From a checkpoint of a small transformer trained on Wikipedia.
Size: 26 layers, MLP 768 GELU.
Architecture: rotary positions, biases.
Training: 207M tokens, 3162 steps.
Each number is 128 + 32 x the weight over its row's rms, rounded and kept within 0 to 255. Layers, rows and columns count from 0. Numbers have three digits each. The size before them is the row's rms in percent of the matrix's.

# layer 3 MLP down (transposed), 768x192, rms 0.061, rows 752-767, columns 64-127
124:120063155159084093095124154087129154151106076125093123134145129107101137119156117158146180171202118160108108104119124154154030106119212168143127103118138157095097129109104131123048119152127120
073:131130103114159152177169051105130113125078162132118144120142118112108138162058164095142148141126125190134111074120151128225104134101182101154129106117118165176113130135156165157157142091125102
067:169144134181164190161198051157119159166169067108120137121106102144119073123132096147136132063101150165146203121125163145152126106144147110145128098102112132218114092170147083122102112097110099
073:114122099147117125158129045116140125134144099111045152121121138109086132075114111089090115115127148113108113074161159146165119109134166151080168129113103174195136093155179121101151143026089123
066:086159086110148157155142074142151097129117173165092119137146121085117107102108116082152148073129140168124158156143187145191170148097163149130198083138097111157138140121163149109174132054139121
110:192154154101189129125095078136125118168109110147115152117115147089122099161187148111076177131074133112145126203104150105203135183106131067077140116119086097106172093117116109141128143122124139
062:162146111129163155100164065139162157171114174062088135141102130157113143178108160137090097073117106149130150093117204105184165139119135140169153145090102099192150151188170153072098140086117090
131:114168127114150142090107172127145086114135143127144114136109095130121151119176112110101168127241150123120173143088180145139183160117122151143130136108162112116101126136113107138067138088128132
129:116114164155134114144183124135152116154139106140102166126157125124089118120137146099141190095129127125163158160180178083181158185132148094122123137137063105089137094080127174128071163089083189
078:144130109182116174128092093172143157177110141113190148134142104174138143101164053129143117125074113120140120072144119160171122188085138166104080186152109138112131074138060197136151157085095175
106:101187157198096133094106134151107132107146074103097150159120093109125134139139113169149133063057131106089094106110119112110139110089100083125137087108146111138196181152132179121069131118133119
051:101098107110170113115091115184076137114058131082094146147152086131070113109140096093130105105123169137105089102132162151143108137168149142128124118180121173105167115118153128086176139061138153
116:194162130136151113103158187109128060113203160125163118131089087079138150110141071137160160113148102125177158166112156150102106129134115131157098175113107146146106098164106138150128142131120202
080:112111144120165148117155135133095174106154176129130172083130153142086131135064150126094130134143167114112090073109111157156110133188164160179125147147065172138133079184160164141153123103114119
126:111152146131126078144133171120158101149154126144116139162150100113126153126167110099181175160202127115129148155083107208153158160120115189117123156169149129142168141129208134066118122081139185
115:103105116133107110086155094114146133183178136112204103126102077129077139121160117173187087057112123101119127118049098111166155089072161116121118161137099160176127114120168170063098139127124138
# layer 3 MLP up, 768x192, rms 0.115, rows 753-767, columns 64-127
081:143148069093155154178155105097146153168063152152126156144162116128089128181067156101175113177145147182123070069137125137141095143116191107182158097166150193098076125133143188166175154119113113
062:191158118133107192141202069133139141170177111136099135114130127138131056132139114144144131078109146142144211041152205148146150076171134129092146098113112174173144105210156118139113126121120147
073:102127102124107110170131111116140103165139094158050138129153159145070136087112124084103108143148119127084121090146155140132096110143174141067150124122122216150118088169177132115163148080093121
069:092177066129165154160143112145162131160124154158077107159139138097080106081108119073192141114142116153113136177153158161125143172116172150140169099160082148117103140125129163153182177095136122
117:039121131150090177133183148123119119132177128140130113163141109149098147085090131105147087151155101107080117048166124089103112115129143152175147157151173137133081165144168181076092123135121088
079:170129105165138135105182093157166154175124161083086122156116134152152196181109179135128079082135140146139123108152187097150172147103114168179188125090099095169150146169150152080121144135109105
131:116122134141112116170136117113102183154127122124128134096152172110147105127090159132175056142058100143119104123183081129130062109139137125103123103153095152142116130104152147145153083171118146
113:163178102119109120107050128142140138105147144141144090117146131166167156148109137165112094148125138125083125107108122187096109069139135180127136105151190169169120157210149107148169131160164081
107:108104153096154099124150131089064104090167107128089108173135131125159118160124193126119154148169166140148106184120143093091133117142089102153186110098161105127106164113164075116111108142147099
112:131073100030142118132170130095147129155115161167131087134147137172123144097095133096108095171189112176122118116140138079137079133100129134183131170155106176095127052136140092111157116084117125
084:113121100094155105102139136143108130131106140132104155194145088160084150133135159116187134135198143212116120130117113116134101147098155111185153122129108157117122092144122137123167147088164156
115:083102104139102148182100090148106194163099134174118136097139170141070142159121179161126085129115131116136103100150107126155164162118169138092149079089166097135155148110123159111152106099120054
086:128114152086164123163127133125123058144138196153141125132112130126103151145086139172108124181137108188136077106155139130158097115140209126137131110129085194155094089164135136100136116112139141
117:117113127109113165098138086131078134128124124114151108059095176161104136108086151149087053112076137140120144097165141072115117086119180063129122099096128109109084115129075150190140081152133106
101:132118185117101107093178080133129123156155119131195099151116116119095144095162118116139100095126130123099141113102114094120115106098178118135124139122104153138179144087148138063130121113147108